From a checkpoint of a small transformer trained on Wikipedia: LayerNorm before each block, a variant of Muon for these matrices.
Each number is 500 + 40 x the weight over its row's rms, rounded and kept within 0 to 999. Layers, rows and columns count from 0. Numbers have three digits each. The size before them is the row's rms in percent of the matrix's.

# layer 11 attention output (transposed), 128x128, rms 0.0993, rows 97-127, columns 64-127
103:497495435547493470521512545427485523473487486496518517455585506499429561473492500548479519484546499479597437539483550575530424520543488540480491446462491519496563488513537526496449514466474468
107:488579439510520521450506451475472419513502550529443512524502508507531509585573426484483517471431514561488478501551467465479509525546501524463478504613439535495482476539509490445540417458536494
105:501577528513539518572508489478524557414627572535561475537456530458495458512554465501480434420491518508502544486460487454454496432502484497492469498518466495454580485524491521499403513575500497
085:564530437552516527478439514507542506547518480477477459549582586458467481508516514477554495451517462512506489531550454465586478571605481492503505486542454459488513511496485422471523429549484469
107:479539443473469476555482557498543522449546513480409495491538505527462482487520560442461531451448475491476496553490512487548441451509591538530477467538520477469538451446561504498558530506454472
101:445477498477516490498607547476570469471510478468515496477455533490509525480498532452463510453500560496449509508478560468507590453491508487536534452459463483522468494602476496485422510495547540
100:515479452474508499565549495488468428547437527503499508404544463456441452537470454475469555531500427471473514541499562489485510481546474565540523501481519461539530516505493475447570535496515443
106:459473552495552568559500496457433511522477435515432513466453484505452531475503445577494529551495494503474476462522542490499476562557453506519533515491510491454608529561550500441449480520514529
091:513485477528537530476481490487496512501499545526485492513500518513479480600502501450504518513444456513512499548462512492466495515473454541479494574552521492415530527395515450511479426447494395
115:530504474587444481492505483525434461468531510494525517495476563462512559477492511537529478470507448462609505496461496516492436471441509539538459540486491422606496507508491481475498572511602464
111:535465566535572443482526551423497504475467510477518448494449585529498486503516489452536567406450553459503510517555498509486527501543480535590501614480457474501519583454564457527514498499479576
108:528483538463515627476520525508489454456493446537446495443437530527472443543498491493453491510497440532458529513489465519510475471528550474452553533480480590390470521481504610501496488516495474
099:507462497522503476467529464561460570522491546481409467483463550495575491572531516435550455537484362514511511528419505486535432526525502465525507618498512465517399491444541450484517446509530476
113:494467524580520500492515471542497528504504457486488511506496546527496464553488459417582505505458486515473490533530437467465581461489462464502492524570494548542509520418479536460501545574503530
112:558529472475480542470511466469581625420486409502475521487433526522429457489550473508462530470462532539524495514534467502494512487479579579495539462491423494510476481544543504488476464584468590
094:464448507482480467434507554429500551506517522419506548482456432524497560526548508579514520480509519412522549550443501454441480535591540471491454498479515496514533482441472509445471556540465528
103:516478480494531448512486521502576484587459496558502460450466465366463481542451465484464433567536495468499593491516539473464501483575473502458470516530463502582414516486479546536477545467454524
095:542507499456538482431474472488529484520426518581464531530484463486473462534549428463594436492438468434579434524531490472525435537489531473493504547549512536455474494528531460533509461492492456
105:447532473488487488451518497436551537552532506410613509508426500466493482508488481546594456470494512492544520515489501473515591538517506502564450506508490500537425531449453463533496542519531469
107:470423518480490463481486509514473555510411549488568490469442495455492548503431500550534476488497527439490510496491489453529483518523473555549512459507490538552473511480462538475444534568542515
112:501508490550500462470458490474490453446508506487550461553449530461500522466449527447498557460584567476492419474556573525502542558517403521472509527505449545509515519499473449473487560430496488
111:531461554493499475422571448468519464525465453403491513469481534500537486429459499457480469551482519545518595480462549542434533496388481558473543554455511424519477574518468525459548518528484480
107:403520507494509556524515495545531510564475536501448553527567431460519469546550518478465570457588516509550474480458534501472574496494515451429524429527516470553472432468516486449437501453551426
098:504516506419509531473520519524585527529592483452555574507553505481509498507536536478443482497502521442549543504592421502525543512499504532432503447545541438494464498472501531530465451473481478
113:511466522508486506570481512470466473559470449529429485510542424501497456422483442495525520523493485466500535530516473479560431519535544544437504456434490544582545558522463559511554491496512564
098:545535438481538428458476527443482531516514484457491478478566499502550512531507476348505474570490482464512434535487466500443455515476492519420453484506543475517491589508454526493548560433431455
098:583446467536436480488504430517444553495442525472553542469475440501495482468500510539520517491486522494504412486523499544498457546528439551569512476563555498520480550534471544513580481539460465
104:515486540488528505549486462482531408486452560582567535504483512540528492524455492530512560464486513496460515528443455528438544525492465479487536538485510546438467471540461534519438458523569555
095:486551518499467424394552435478507474455494393528537546515474551559459520497502488561489537535508495475521482509479484438478459529532578409566509538533491498544522510505497527428560448521445514
100:471447529508476522464475407544508523484513533478421478565471506576480449474488524452491496487459448473479495561516523433499519526468528580391566518507536567517547506458446454428508502501524530
092:543486480511454534525489499540444453532501508472539421427464482501594513476423517537552462544478496480487521458544509508478431490458492487498504463468571510547511477541471533426581547560469515
# layer 11 attention value, 128x128, rms 0.14, rows 98-127, columns 64-127
094:534504597450507463532519485430485405477583474515524442510521524490440492519474384450511528509511488496471467473485484495542533554539554480562520533544494529549487508539474557469504553442508509
094:508533434470475519517474531452519536473594465503512518505532508540485444502515570509464483426457451514452511448489553517526457524467489576474475520544477444468546571514506521415465553533489501
085:494525558544499571479477548427518442522564483464499456567582552491500535553504457475571455512491491458448540461533510494448476463560534492474540432499494526442447548480502512586455467524496533
092:558556485463512498505507548485502542474544464488585546504453506612466448518543548454524446504511499483528459481486515490465496535534559551388464455473517476541500555442507528476570507400489517
091:452439508509509480558568503493552459440507487525534467478541527508514520461528466522510519550495518505480562484480541496478530477413487541445528470521516460570530518626460524497562512511481562
088:547555436526538530569450506525519445498443509480520513456512502494490516458498429436488506544530516521528470482468507482563410442502498484459446525503520507599529516486539471509521502444516497
085:489493505510456497526475472491468442487416454523577512539531595461473458470465453506482518579505433514488569495501521489533513440476547503538431540525481501496561456479576494419438508506467462
086:548550420548554488459436547507463534450512494526525549505419572524437450525528525529492510449487544518510503508439534556531425446497476482506525528532473513521507504517509539483463413449493479
101:464402451496506477495500430500530483493536537512500568505595499477488564446489480463523534513503443466583453454414512515440471459509560502499509474559487424550503526356470506528525514459555458
103:496493511513504429489514492451493451558445617495536510425483517541519554505511476429523564487475475495516485457515448516492441485423532483539447474433449483545488522533559520556536485529482428
097:537482526453557523512556568562490531452406487531455502570473469537457407486497501511472499443481465549480508588541486454467509503518552565531473512523433507473460407498491609540437533506533486
088:507506470483522569498536454542481563512488601524510419510493468481510565541544519515543459470416467551477499494453492461560433540395443500568535509438439502491498476428498511536504485519533501
094:524525508455498497544491485514490528444485545523547499604492533529516464563454445445573428515460461498436475521535477478426556546490469501510533460545511522466499458476489504550461560501470503
096:496556469488428502537524518431531473422496434521470462485558497507514499433459471564544511491559479502475487462465518486444450496497545554441547548521479567458512508490605556510536551536448527
082:535421419484525485519564439484465509497463508445586507486463501576400470551506455476527525471583473534505561554487447543416494509596479533550471461513507454502518537532477482497579464553420476
090:447441555522500505535398518418490551540476546469506473507537544448443445543456499529526482473514505537453592507545489546519481472480485567528521498479499522529489488510441503604538477497460476
086:437545545485560463442487491551566518465447528509531502492417452449478499479482523513538416521467527477469482433484487594536461449499499487564494467480537515515500519492513539505483480512475497
090:507438502490432600489476511505527507517506494474517506577415513487443457495520501489556481502473471471518480413520420516484417495467518471597559530506521552536454534517463494534468508519467518
097:505435540548529485455579434468495431472450477497544470493445504534504546540455547516458469518511525530492472523476510484504473539488526509444553523508526490496501527483477439440537554473569548
099:510464567537529468438457483437513432542539438484492524476443528546535483528513445457501536526524492453466454502494550507492476457476441538478543467489489500523458487571437523494504494477536511
100:469469502520484453530530439433477434524455506491404544477494413508562463414537544535507496519528519538548551472434554462363478503474464448500525529549484521489486556557478534580511516540448531
092:497562507477507589505463444574535487510568516517563511484468537477485441537543489496484561530499460583531480490505556534475517458538488427501524509594547492495458509564499467504488474472512531
091:524462489526517535489530520464521495587533442493489606514419475482548483554552505525514563497473537489517475543514482476505474526489484426464510497593481536491469531482523516526460456562469485
100:526531520500513501530550493549493477478479519486475464453491416503528577551401462427527467518570544499529538488493480515478539479553519514498438523501580510550476521462493557513517587472443438
092:508503494495568396503523489457394552509517545444528508476457482511474438466551487519542472454482500411501484522534504582526531469490491478506531512586434414490494497498476521533545498412448534
089:517504469550499526455519472511461520452424467473501466448582474488533519466488439502507507541441530532493463485516455531515416469540496526515556536502503450474471469480455527516526471532460536
090:583456554506484463492509444527471463530485489525459542475566503539499596507432475531475515485569487574486498526479475555467564458498546503473438502555476517504537533550569529482504422533569447
088:555498477475430466513511558509453488471453444422483453588495501465478490499483445563474532572577503495550515382494441529452524527493469468525477505506510489434502507550486515498514535492432448
089:497529465506524494454463451504409452436515478535465444509542431540458479586452489515476517516529552472476539569504531432551479456437511501432508541560496502509510477538512516477502535489600478
087:568450487524537527550494483479498471458529513500488517498533472472535556462463514536492420470621479449516475503548496402487476549542492505472487569494486510474562537419457451473520574477522539
# layer 11 MLP up, 512x128, rms 0.219, rows 0-76, columns 64-127
091:422565457533549532515512539542475466504470513581471500515551553518546451555507488445582574428535452531454403473547434472452518479511513466481520543513526461447549506555544502484555610494450467
089:434516533490520523427518521523537495493426528509521504532494493531506390490541496531508514469474469472497543511543499454493491532443564495523452442464482581489501541406488502474542546469522487
110:456478544520493460434545488431515459587451447531411550527436505488530521463559532500432533516446516532551525551528430483490503401522486512481500478499477509485484505495477493466486537487458459
103:485554497467515521496530467475484544567493494587535544514475459497489519476491458510509505439582498520484476316482531466509472501452493461466463497509460485458505484505467565504508453516612543
104:541503501490553529514508540509484543419512508498493501468499589405519539598525495500521528482571538483515510443446542507443494560528433441498432490456494572487503505485559527514476522430468501
095:484530587527472421395538473437502467458566465559519488482480566510506530459474471565549505544480497484499474497504535497454494457562494492482425487491479464472499528553516532520581478578497494
097:432468530576554525475520502454413544509499454504537535559482436470481466532491455477533481580481470551496526546470475514473504538480494490509498462525382551470533482511487503532493500504565525
097:493476489483475519511486512514519539481496398494547466422451513513494470566458526495515434464463470475507529537601538462517430493557504515566485475447481425569518539496499518531543502504572492
107:443529472536431546473513550516501514537485462528500583463463473425444516525399467447440481499499497547456533494528511481501497486455508537472523507443574518408509514513486594482429527562528508
101:488486473419483458473473523598548479511512495472515600495454529445502500594518532481448518565503508537484457562476531486463536509510439571480518444490594527531449562560560537529470467607497479
094:445448481484486548593549466528456549456466492502483519460377529494583481510428494485488520439532486482455519502508467474505507537472472512563541502482524522526538519523483587511489493501445502
097:482524512543554443505514497586491516489387487485536508495461548535502496485521524478521524423629426498509521542503421469428519508500501514527558508528526478559523513471491402521479497481512410
102:480554588457498458588516578425502457487430511523515482514442490583547490525508473457469496436490513542506565470458571580473462498475514531500465566473573544418516498493537498467476493458455435
111:513418495519520499454532488504514463493491377495497537496513551476522499451533504482538543538466457479527468588459499496556423462529493467470544528527450493499492465488419431518547454512499480
097:451463502529491542441487508544500508533530442498489436499487508569534472535561423444544517557471479555533509467429541501516472533473477562459516522479549543494478495505444533451501505453537530
098:426442566539469537508442472512544485487570521568440501447538562546530524467456476474407560474533492535460542482559497504493423510457468548467469460517474559493514507547476560547510562591565502
097:549464486548526503478437482452455432482516524517438446447538534499551506500538518562520456471431520494537487523541503480502521511470461454643528478451512509446529511416420515534537495452542532
110:514471509431504481521506478494582497476536466490513567476453495549470505517470464480529479456572487473452529626510552556559420485468476464489538517437473475555531486523530558499446523542443509
093:497521559467469518524569485567446515469455509483519531483475485510486601529470461393468537521568532530494549535516455487501530432428517498507517465506512460517515424471478514543542491499458446
093:489500503530466416441454531484391467497518496426513522494455552529542498476485484463551496486534534511519438446517547499546543563516482552490585501509490509447500523530543430506469451486548452
108:485456542433501544506532473415498553499537504504445513427488462492507473459477502488503582586495528475502485516501516488534488495478432487525444511439506496533477478461494474525465438507490536
080:468514439514410455505482573471465561494464516449584581483451529473487478511538454505522488492495485571545462507506504529511550521492402514508481436477491461557485584503440543523507554514537497
103:493459431465485487483421517519481451448467461520474398485461483549518482490524491484483549454523530524463453549555494427497513494510492486464491550483502572494515529465523545542493464449493390
101:511536503440443471512573500490494478552501458527553590538499508541489448518456532502508486460577461452497499490549537499435525454467487547474523556435424558521514587459489466576529489517507491
096:539500473558529462487515448481511520501537487613483471516441515498491540460480532451471579533537450499446447566473469503544498476502517479453468518487484480524525450514511572545558483539518450
093:507503547471492497433592621536488534507490483484439522469500494540476465442458522459533502571534471477510556517453417456568557459458518461459499457517542467526514522502495507508532529472528492
107:447479425566471530468534521562481465530455481521516495507506485496464541435520518458505546462477522444501558528444491557496466500482547529457502496442502579542507498474516575510491454527483505
094:524469544545457497527462504515477514425492517466458524476453535483424424491597498533479508476388550525548548540477462501467493514482513571570472422554498505520504511521465465461473503532504502
115:557480495529466496542551511503498475510497484522454478481445500478436472477492523544531544445484541568479556543420356548466450493468514458464516510431429485443550495475571451490439506585486528
095:525500439563473535471475473573477507538503445461505504527427609442481523468468486541476523544570506437534505500472424500495440468494548464429427439554529544521553472499460555495494527552580504
110:483489517496422506515420533517486493505532588590534553497487494441500515508533520466511580555535529451454578478511532534406419491481552506545476522408459513526518522518516508488515469517412560
101:507453511514463364482547490594502501511451478563522545452538457487461515481498537520568481508486443525485462512549538506455472463470520461557529511447468494443570483481476560615499536477505482
099:494457511529565523479465506577460488563498494483409497483432540539584533477474499543461512477509532546466463541485491534569481551453484529526557530427514514523530450441517479463501546478529465
096:474516512500486493463473516474498526441495449572504501538460539538452522502491510459472530496561479515501567526458539451479522499427514484565512524594506468577465549529550483514517567571484532
108:571474527507474628465457542556520457427421484506483448472517561486498521547449459497509521525484547564534455490478492555525518548517498552506531409454405496491505474452520457478490537464459510
091:524565519538581476542555484450536522495545541446499470519526521472441501474487486450413518486529447535505433537547468489508452508437543489422556503476480523486580474567550526454509492549503493
105:473560440495604474576514528461526531528513468544450517466487518456443523615488419463456479574452522456466534487482529470467378508553477528496531465522488547493562521532472476482591501519522495
093:480519462509506493495451555507467497428536442485450483529504579490507449550510479445445479484433546489466513510562544401545456425563508553471467524533504535490479525465514475481481467480506477
099:461476520554549479541435518426518524479580503483461482521486546456523499483479463461533470460484488593537460507484512494420514510496518506429480443466588517535552546498499500489542547547542464
097:456545519557525507469406523459500506467475560553475514477521471555504468438545493528593536488518479474489472544461495528484535414402517518531493512493507534532530546511494440442517422550429420
088:480493503487564485532584524484477498520523470485515513515419515510533528550525543480483470557560503484504443442480554474467535590458565473512491451489504504513417481518442489517490547401495563
101:553485448509517560492570532484534516435546502509583511514508509460529467487588490553490521473453514507450470489505520456560483484500517476578506423492452566506510489500495523501396465507603462
086:487440529487496507515485510503426390457481505468527563540473516498561569559519514369451505487471496471467546431529487556508532585586482548451482452493516479486464554499527499523519469515530438
111:491529514424540510507556436506478471469451475484480446447531474492516521491505517529534532494530514568420500535378592487456509487436434388546488516414491504496537524523523522520493575452485544
097:507450483443550519499528534520513523487497494499413498459560450537509451549509536530491496516461572419470500540503488535565497533475518521473496526522585543423568538560551537548499495455530504
089:460487487472502547432472515473548526489428429468467537466513413467459489501499510455450550492556576441479551567519469516472518517472502506489420552534562532471481480503555616537491482467471549
097:577456547500524419448559521498495500474522439484485545493429563474499469531443510494491509497491484466498523585548554541478572534617469472433528468465540507536517577528502516505472513491473530
097:521496521483454434600453466524439569535528461496571474439472495488506488504508504482497531498453598516452486513482463485529507495522533570552489520492534556499496566462527475501505423496446500
092:513544550514471471514480554515531518468450522497532471471510503466518460563371529561483460457476501482485503490563480480447466444497587499431540404493595503593497531446509533457565454483474501
101:502529513534476521519487556530472572462526508496515509491461499495495413472487506570491581500482517426501423560521457447509470472505537468535521477463484570572488544450491451485490419550500574
095:502468414557499475550518526447454457502545496512526577486433568509481489520479466454508519458464455488515513481521461470499511444508534466470478513559542502451425483548497501587539517437458519
089:546468523507498430547525553455457445503505555492489526454474502511482499490382489388443503523495486465488496540503538514519464512547517434433468551477516541502508527563592412522441473524496516
096:399508574523523447508536499454515501544586514486528496427409466531492525514507405523504447454439530480433513522502521452491412501512503395547530538538530494508487447485502480531503463524545502
103:527446489465489454499587538487498481551585457513523427505480465534544495463472561493513562542499459484544538572486492521527508479487489434514532440511540494522488559560527506533532457570572507
084:461514532475496554491568490524444506495481447500501476504499562480499536479541486399523454475495474485442490451438465532499527408477434480538381493523441558436495545491542486599522481487546428
112:521464470435476537425438520459505399510499512513533493487539493533494462499531537488500542525510490542399415473535529516473474521501542503510435467496554433505562530469474492516522486505497551
115:505526515512515475525475594579531474467448481540532553508496597484546495544482508502567511580549485567486493486485520438495429501493450589537494500506550510505440545471393518548567506483432463
109:510461490498546533555376506527540508459487474448527426480496553541518538461472537516530501494524518484492506500517465498489500490448518478469521516504502567494517520518487536490480509534548496
106:435494531415532510433485567462480451450457536554551496555467511507505529462514535466555541444488478543494501434526503529456557448595531512445498495522578540482536516512448545493452510525557471
113:507514477478499518499560461442466482536547447536419503411472475479438528444511462473580466431548606493571430567512490470516439526462495479451453507489500503559592435533479569521508489522510474
097:471595557533552499516470470477536541612458469520434469509421535522503517426481452530473556526538405512509468434559533518444500535507526418451528510471468544477529524520478532436478499590448479
098:468539497519448516463425498540502486521531475546556547490438562534417493512465418521505467481537471472547443421531513476487531514494543532485481502575529495533590516461511509541500493440469463
101:445512449452521493460469561487457533522453581435454499397514479453533517504505509463562527460496557582530499522537488499517511474556544570514449433439487547485515481481454544468468533529605553
096:518527547487545538551482547545502528491498530522502581465532541464592575437487451466494506497537525480457503496497461525460587506477408475498538450482526432503486543511578450448442521462503520
089:503544552497515553602489436497487534535470460553578577485442555481534568561566503522547455465501499484490524510498533492579536490531562381510409518494562481452494533491480442501465514541542531
111:443494486486504545525514460547553542510530508467534515370486523448486478567524458465502482559464513470519483486453494504516461516536516513496586486494527527461443444541481565440462492530513516
091:501570550514509538539559524583510452518490477515487543495528450512475465453555449499496492431479516516461505479490444494523464513525501502502476428548523530421501469525456474521496385622558597
096:494537519526457481462449567547443465482487512530529541504482541541471454462444436561504498524501513508475472491511449448513505516497516473513477463460543488466517559539474411504553514483526515
109:545528518491440466559523470500444477548454447522451522535422497491530499452523502513544472465501503484501454614552470482541537466532432462476505503470551459564455590463476460472442513485366472
103:402467556456494529466473500535455457425550425557513506484435552588479547514522520476526493464555512465424482514466532525477454431524501499522572521557512473462489455533495527568584481438437476
109:526504507486513527508454538426543484427459475514538499527535508495529504560540525523555496468522500507551450436568484459459500505483454587513521455442473556543523578449497492531530479515492562
104:439525468497505544506465464507483520560422578538533553469523502488506550548519503524486485486404510506491531466445461495536502496519476528461509473404504431490477522497520542524567506444555499
095:524519576458469416507523444453525472431493531504492522479463533536439472506498470473486564510571520530554550459458500445432523476481483478608468460445420522521456524528574519472526432535464563
093:552495592487418483537494472466443537485525465413470535570487466539484435517488452553508462515532469498479571570513501510485479519518453518472463503406485471398490523480473521491482463529547488
089:420496548495488472602535547536524531532530534510414463475473491479488519472504532491468580507511437470532571481516431470563451530503451412486520551505438516524427536406484452489501496529514423
094:507445545531530517523473496472448516513511540560435532544496495536522493502537487502512501515563482493498434485456416453464518527402475462456462466506524543463574458543512527481533514550476558
109:444490478508468530509519421486522500510526485582474493533480495487459602471530495522458534471529564468500482486534476526493459468533479474418546462478433524466536645484531498513508466432430531
# layer 11 MLP down (transposed), 512x128, rms 0.0531, rows 0-75, columns 64-127
088:516422450414534463548458489524483504571545438429475503504514449527530472476549510550440578454500506441558528519491478485517530486470484533540545508513512408532479453474529472454506594469481458
089:540544451479502526518448549522486482491512489478461565494536511485519513503455548529457486541545511452530446506474451464511497550526458499434461553461412407556463484468511416458462545463496514
111:456517508452459403530503507581530579465450483436366498532495505451475517470461476496471516546448453528545490513556425489513462530470527572482448463494553529537521491532538541452485544515523507
102:546499472514478478527466503465473480505527501546520541439509527455502474442503488492467543516519565566530491552512560497522509518483523497488478475560488460506599520494541437542555473390503509
107:603503615493471436460514561455522532448479515477511462504529472507543550470534473472524460470471453510550509448495462493503561555431475460537497525513527499513509477513532499480459456532519464
097:521508492498474539494519517528493482490537479532468495505474509519445439488606464543482475471457513472459444493482411539532524518507508591504441541410468522500474451435442510479473473567507525
098:443483516562457547614499513446448515532465507438514521518477491499501461527501537520470484549456470459497453469425517545415569525470515567469484555582526500520542510454512515481449511504471501
095:460434476452521569434456473464509537544481481531497543501511500482547563433480486544575519494518475453486523522484472552577524443484627498551526562495444551542552504507441538461520527441440421
098:581482567508503489478468501519460437508541532491460511553516486538533454543514504580509563515512522537510538500549565440496498468457520539446474499557494443533429509489469488506512477472542585
108:486529465548486572478489433535477503573538467491551451419485434483520552424429458473485488540483525515501468459465517510455427525508543494475512536504447476504547472595586586542496520573500471
096:593488467568462478399446525551514520507510479513453482456485443539542503530523544470564493533492534519594436510497498539502508500552494448499520566527432469538542544502465436407426521514484475
094:546499455473498510425450532540418599505507501508497477511455453472507526542458530553513531488449568421506496529498506480495440496496521499579547531514532504499446553489600457506489491532587506
105:480406466482584488425513489495526549511452466518420558512414557458546467487523466522457516483508525491526528499480541530407476526522499534489465445580513419516538491502510495489461613482577517
103:403475538518441516467454526570554473503407458487536534535546501499581499499437482547489490480423479551571530539494451438451450474424536440484507430572519542478546510507509521523458424512516510
098:464508551515451507558551446511548473547514466482589480498464529521480497502503525563437427412456513496567569456522536516487466487539515520478526532466520488421462416519501578452542556456510439
092:561527517512541542521483479508538491491497448511543515463522527431430512491554425554483506502500477402488365550577523494550486540448521486504573511502516494493470506516515440478492447495509513
100:505527554596509513501536555533476504484521508541488468509535440528543455405527489433478414514485496493558463522480518369461532488505450554478555536533552512518512448535552525493516426591515535
110:515560546528524519459437512483452530469539506510539467509549510489528464536444498490477552466512448482494480430477521473492506479448554527494449507494524505495528530472532446504509560508590490
090:474458420449523559569441555498415519527495451577454545494521496477460528521494432579499475533501488493515472437466505511482541517520464520489485497502518527454522510508581454465491487585516459
095:479504486476517493571506542440522467517546472500443439443534527595418502537504480476465482469494431514453474475507489500480496473481455485564545425544472449513447448495468501595506504492513583
101:483513396513464502537565513603480369528449504509532475543481500448504484543544467496470531508488561537487533472536507542479467466489531461494521543456516524528497445444484466495553506489503480
106:508511540515479438572481460471499502478374539459578538465537428437422511484458451470495591437500500453528460522537593490566480490510455554562458440504501524557507524470444559527514485515513533
105:505493446569463493482520529487459468479475490451519495497475470488527491536546574464414482482529516448496504468601536492479520433522551491594632503494504496449458546461567510482494488489553552
096:515490461549560483496510474506596540553506506435438489492512495408506482465506463463548445492469537466465431496497482485541469543488496543492463480417566482448388495545507510455513531558554524
090:476484490407546443415532493500484463506510498529482557593617456489448477502510414494499509503454514482511472508566521537513515543533466526563491482472490516505480472499455485465477536480522421
091:468452523469515454545471521416528520570576518493533524571498481492542490591510503464554529483465504535495578478531520457506505558439536532484489471623433475501529484453507472487561504460450444
113:442403490444501473554460455528564536522465450466556437472485463484433544476562491454517537518542462565555514576500534557455524534516505433508517503481423504510496446506456509529453476491509494
088:517515447491507483484491495480528484584546563568521482481569439510511480443517466458526520474516414478447539508471512488483479524481506518510474478438447441473578481518541548514469541565510449
116:501517508503466529461492453611495504444469568534533467463458429530506536467405477520531534458452560483487581511521521520499593470475548433510546510427601489488503420485548492464414467479543515
099:554486465524528539480477495514502480491485504524508445543475488485515447513516459569543590420483493534435506500556528520499467541490401533441519491548547512593421438494460539469438534436505542
118:544382515539516497505538597494538467547523516461475517452470508485471489514553495512453499483430483580573501585485453443510482420513466455521470436469513476533509492573502517510496549497496539
106:491495500445551445502557559539456544449432549540495476492552497465526511564480558473502474490498488467460509490513537496517516460496478424518440429467455523475499484515492571553483578457432559
102:499485525435550488517494470491491492566558552491565503459477492506447487508415491567487475533485457531539469490513555510477507435528513543512514526532528443499487389564449501584442527491541431
101:444574488552531480471459521505496513493476537536526532523506534523548491519585511491521528485519506574458514527537524447478420470506480523522569481510508554500479496474417472498481512436450523
104:509536522537468467528502540509488438433473459456513476425512449508512568557440491439537505459544487514488403525529517510475545450496507553507450520566552465399467454510524510506469491539533507
096:537504434448509563461560461470552475564423472445502449465499523483511491547495509557565472579482457555507580509492486478449462496561503554532480547540490499421501471482440463473586457459478482
102:439484553475508489473479592513558544455524524529452536430513492504484454538494587466589572477507512488503419512450527494514506450468470490513474500424535556424608523477545503481541575548585454
085:560533428587491487474375484530482508538517554419464473472491473386493534462507518494546589456495545491485461440483497457526558544541460507540576431527539475462517547543594548455535470509456513
098:517486511463504491508485488464452462580489535534462474475524485450571568533458482494520616467539444472584464499491560555490486476539482571453515481520475522531483517485553540469493516483343498
099:468496482550509495471507455532469502443436518465460530487476511473579506512506511545513483528568488422521533525470462510542451535427493623517477501499456509508489503448524502564495539495485523
084:474475504542488430520540452504504526587503462555489491390608550471572471505549511485532546539452490511509470507519486521502447522519511450528461484524479455442459523422454509524553456512484441
093:549543481515502429486509495431570450429474441507491459478566397408548511471510464508473589487565527437521509590494578462516494491539463492481519517490462469466549526529424486462552498483567517
083:548531477462499527437473373442523486550529531494474407468496545492494476454492463496526460508510406508538486489527492498507490480519544509591496504473440464560491479601460501440510497505499470
111:526435488557511476475546575480459489512483506555462524490518516471476470466510448577517560543457613494501488531491471433513491485525508493478462504472515536549456534625544487494562469447517538
105:515422506499566474461475441511559515463509469500437489489504419478460466505536522485498584535443486492497531557493576538524483527473464466595454493579479479430544441536477454514593525485485490
101:489498494416601460514431455525519519517400444478427477442518388492476495488559441506466499568497520532484529563488526555497435481478417504509550551561542502441562471506503480464525537500454507
104:484486561516510495530537531457499550579512511489449526501415571483502484475517473569563522471494483474440451549519516480529491552495509496515525461511474554442489470563503536579501384501533525
102:430491469509476534470548466535482435502478583456475513495425438491471457574478450546508525539527442505552506493572504520494458477570566492478503467537464528531464546430421526450422565517508519
090:443560483482524506474491414405457491524563598472472543519456459511544582463504487480504545441529571467548512480496471514561510516522544507582450548420489539514500536490512478510519490524491566
098:550589501473525541505566488575502524458521539471418529537484511545534498483522520492491492506524483455500452491466479511551547453449504437439538489479495490511497440557481459468450496482421483
095:491499512511482549477534538488478552561438505473472420437516516575523484474504454467428521569436535514523441544488490535588494555486443519482530493468490460495568472542466544480465527482534482
082:506471572450506574485497499523563492462568494477505531493532491470540460528518509456576579518510567425534499499531517488493460572452528561501559571496458470508605421510468545504530524476491518
091:469492497513541486552537441488498456493434468538498496536466533551485467525499546457500487537483533551505507511493457536589514450488426566521526444503472481447603550488462556503469565478575453
108:518509404455564577549486515508574506453481573496493499459522562546479479456540539518505529491614480518509574521489474475453489472446428474474486490545509483454444492559501475487542396557471497
086:524517463502535510577446508458545486557487526558537463581520442472451544481470492584496559492512451463473541560543479543588452532502555545473462499512481563511494491490496517461488456467499547
111:532481496529493534422421517442495460515507467545496490516472482551563567473485481537478503525459541513571517524494590490454540440524497480450426469507455537541486518474507565508568439550506491
115:484493528472504431553528482494508514483534492530486511480439468516546489544556517467505542525499511569477526447462565414485447545471525605517500551500506562532457454456476532531497504529491470
107:507413453511502470502519526427524488498500546484569488518581481510505534531506497550475502548492464454483490381494484584516556453512508413492456527501495476539508557501507461545542485480484548
099:429450525500526524453504514568451479441546475530562473528543512558494479447517497462532453529565513540460485474502565454460501535526552527409521518466508532502482567499456536508513551477561452
115:533460452492476533474471481458526479448519516541611480497546503513472514479538475508524450505512450482505514477464502506530524473496512464486473576508529495447600571510507501522525499473461480
095:507530484494430498530544505460553543551419508441576495563488519516451497577536526477496473468543500481529497540360479507522438438515534481473524544501508449511517503461481467464518435473457505
094:529490515486515498545521477520527521510511521554523496484556494534511533532480537446471551532461511510486517499457521522509437509449452443551379494492525537561444380544493524498592475478481509
106:477463483519563482486444513407524473540470485544471482485424516544494501559501490589454427434499450531524495445560503502538520549431495470463523470584440453546465450496412481535554441525540516
108:516462447540542475481464496517522516458453558474518427492588512454490532493497533427473519493538468535499442574484565464542476530425453525484565569437435503498502493505519477523498530415506532
085:463551529487519464451510499484405487490490550515521512480472501527495525501506471586509613520450565548583472475521465474462505497450558554526536459515537499489451452527502392568462444457491493
119:467425473469479521461505511548512535460454504489528501415549537453457513514547464493565591447446528546578532558506558523503538487556478520518483503488483556539495514460560511477540474448511541
084:479480465512503479484427440491540492561491525484566488501517514505614484546450509489545553570501511509518467495460429537507479518425519523528440470495454466516487492484500535479473435503506465
099:506446542475450546444556460527531560542540546531552482593530471491573451486497469501520565503502527483441447536512418447567483514521535536455474534494413487476547499518428495469557414481530482
112:514451483505467496524502471462553471502507434492513495509497484444519536449523489504436537464519456561468574532555538514529435426441534441462529532439506480485511490533539460476559440465436464
094:498535461541540471533485442478471463485523548477552467574529505495511489503538519560483472489480415555496496530474473468533525484483434519550528556475453448442506584523453537457562503512537389
106:492504541575559562490499511516507505392472458571511518462500514404559532513507510456482503559526485513465523499581516521505414505521481508447515431486492521549453544547438448479486484520522533
113:489456523566496522408526357517414482491479539522473556508502488522605509520542450547516492507532463500501484493580470517540552415451541502488531503524450521540482526499525507471548508510463494
099:525464449423563516452531460488533488531559496513542425476552507518516448477549483531509619487457486565561476517562447414488485465485505467501551496484472469552489515465503508500543542503501411
098:483571463541505490528472542487511505515498503447468477423454468547545484519473452506493468461513513541478452474540516532507495510482524513488505408514523532498488426506518535495516468558554528
087:528542500574517468462502474569459570497495504595506550490547540547492489516444494464534542500483481505491482507471435531532501489480500439519511511462473476468524438453481545550513470471481435
098:538558454471499486547519520482444512559451515514483502553554479574519544507459546551516535472546432509481533444547444513544463510529480531507425484555494469560465521433507498453526470519459476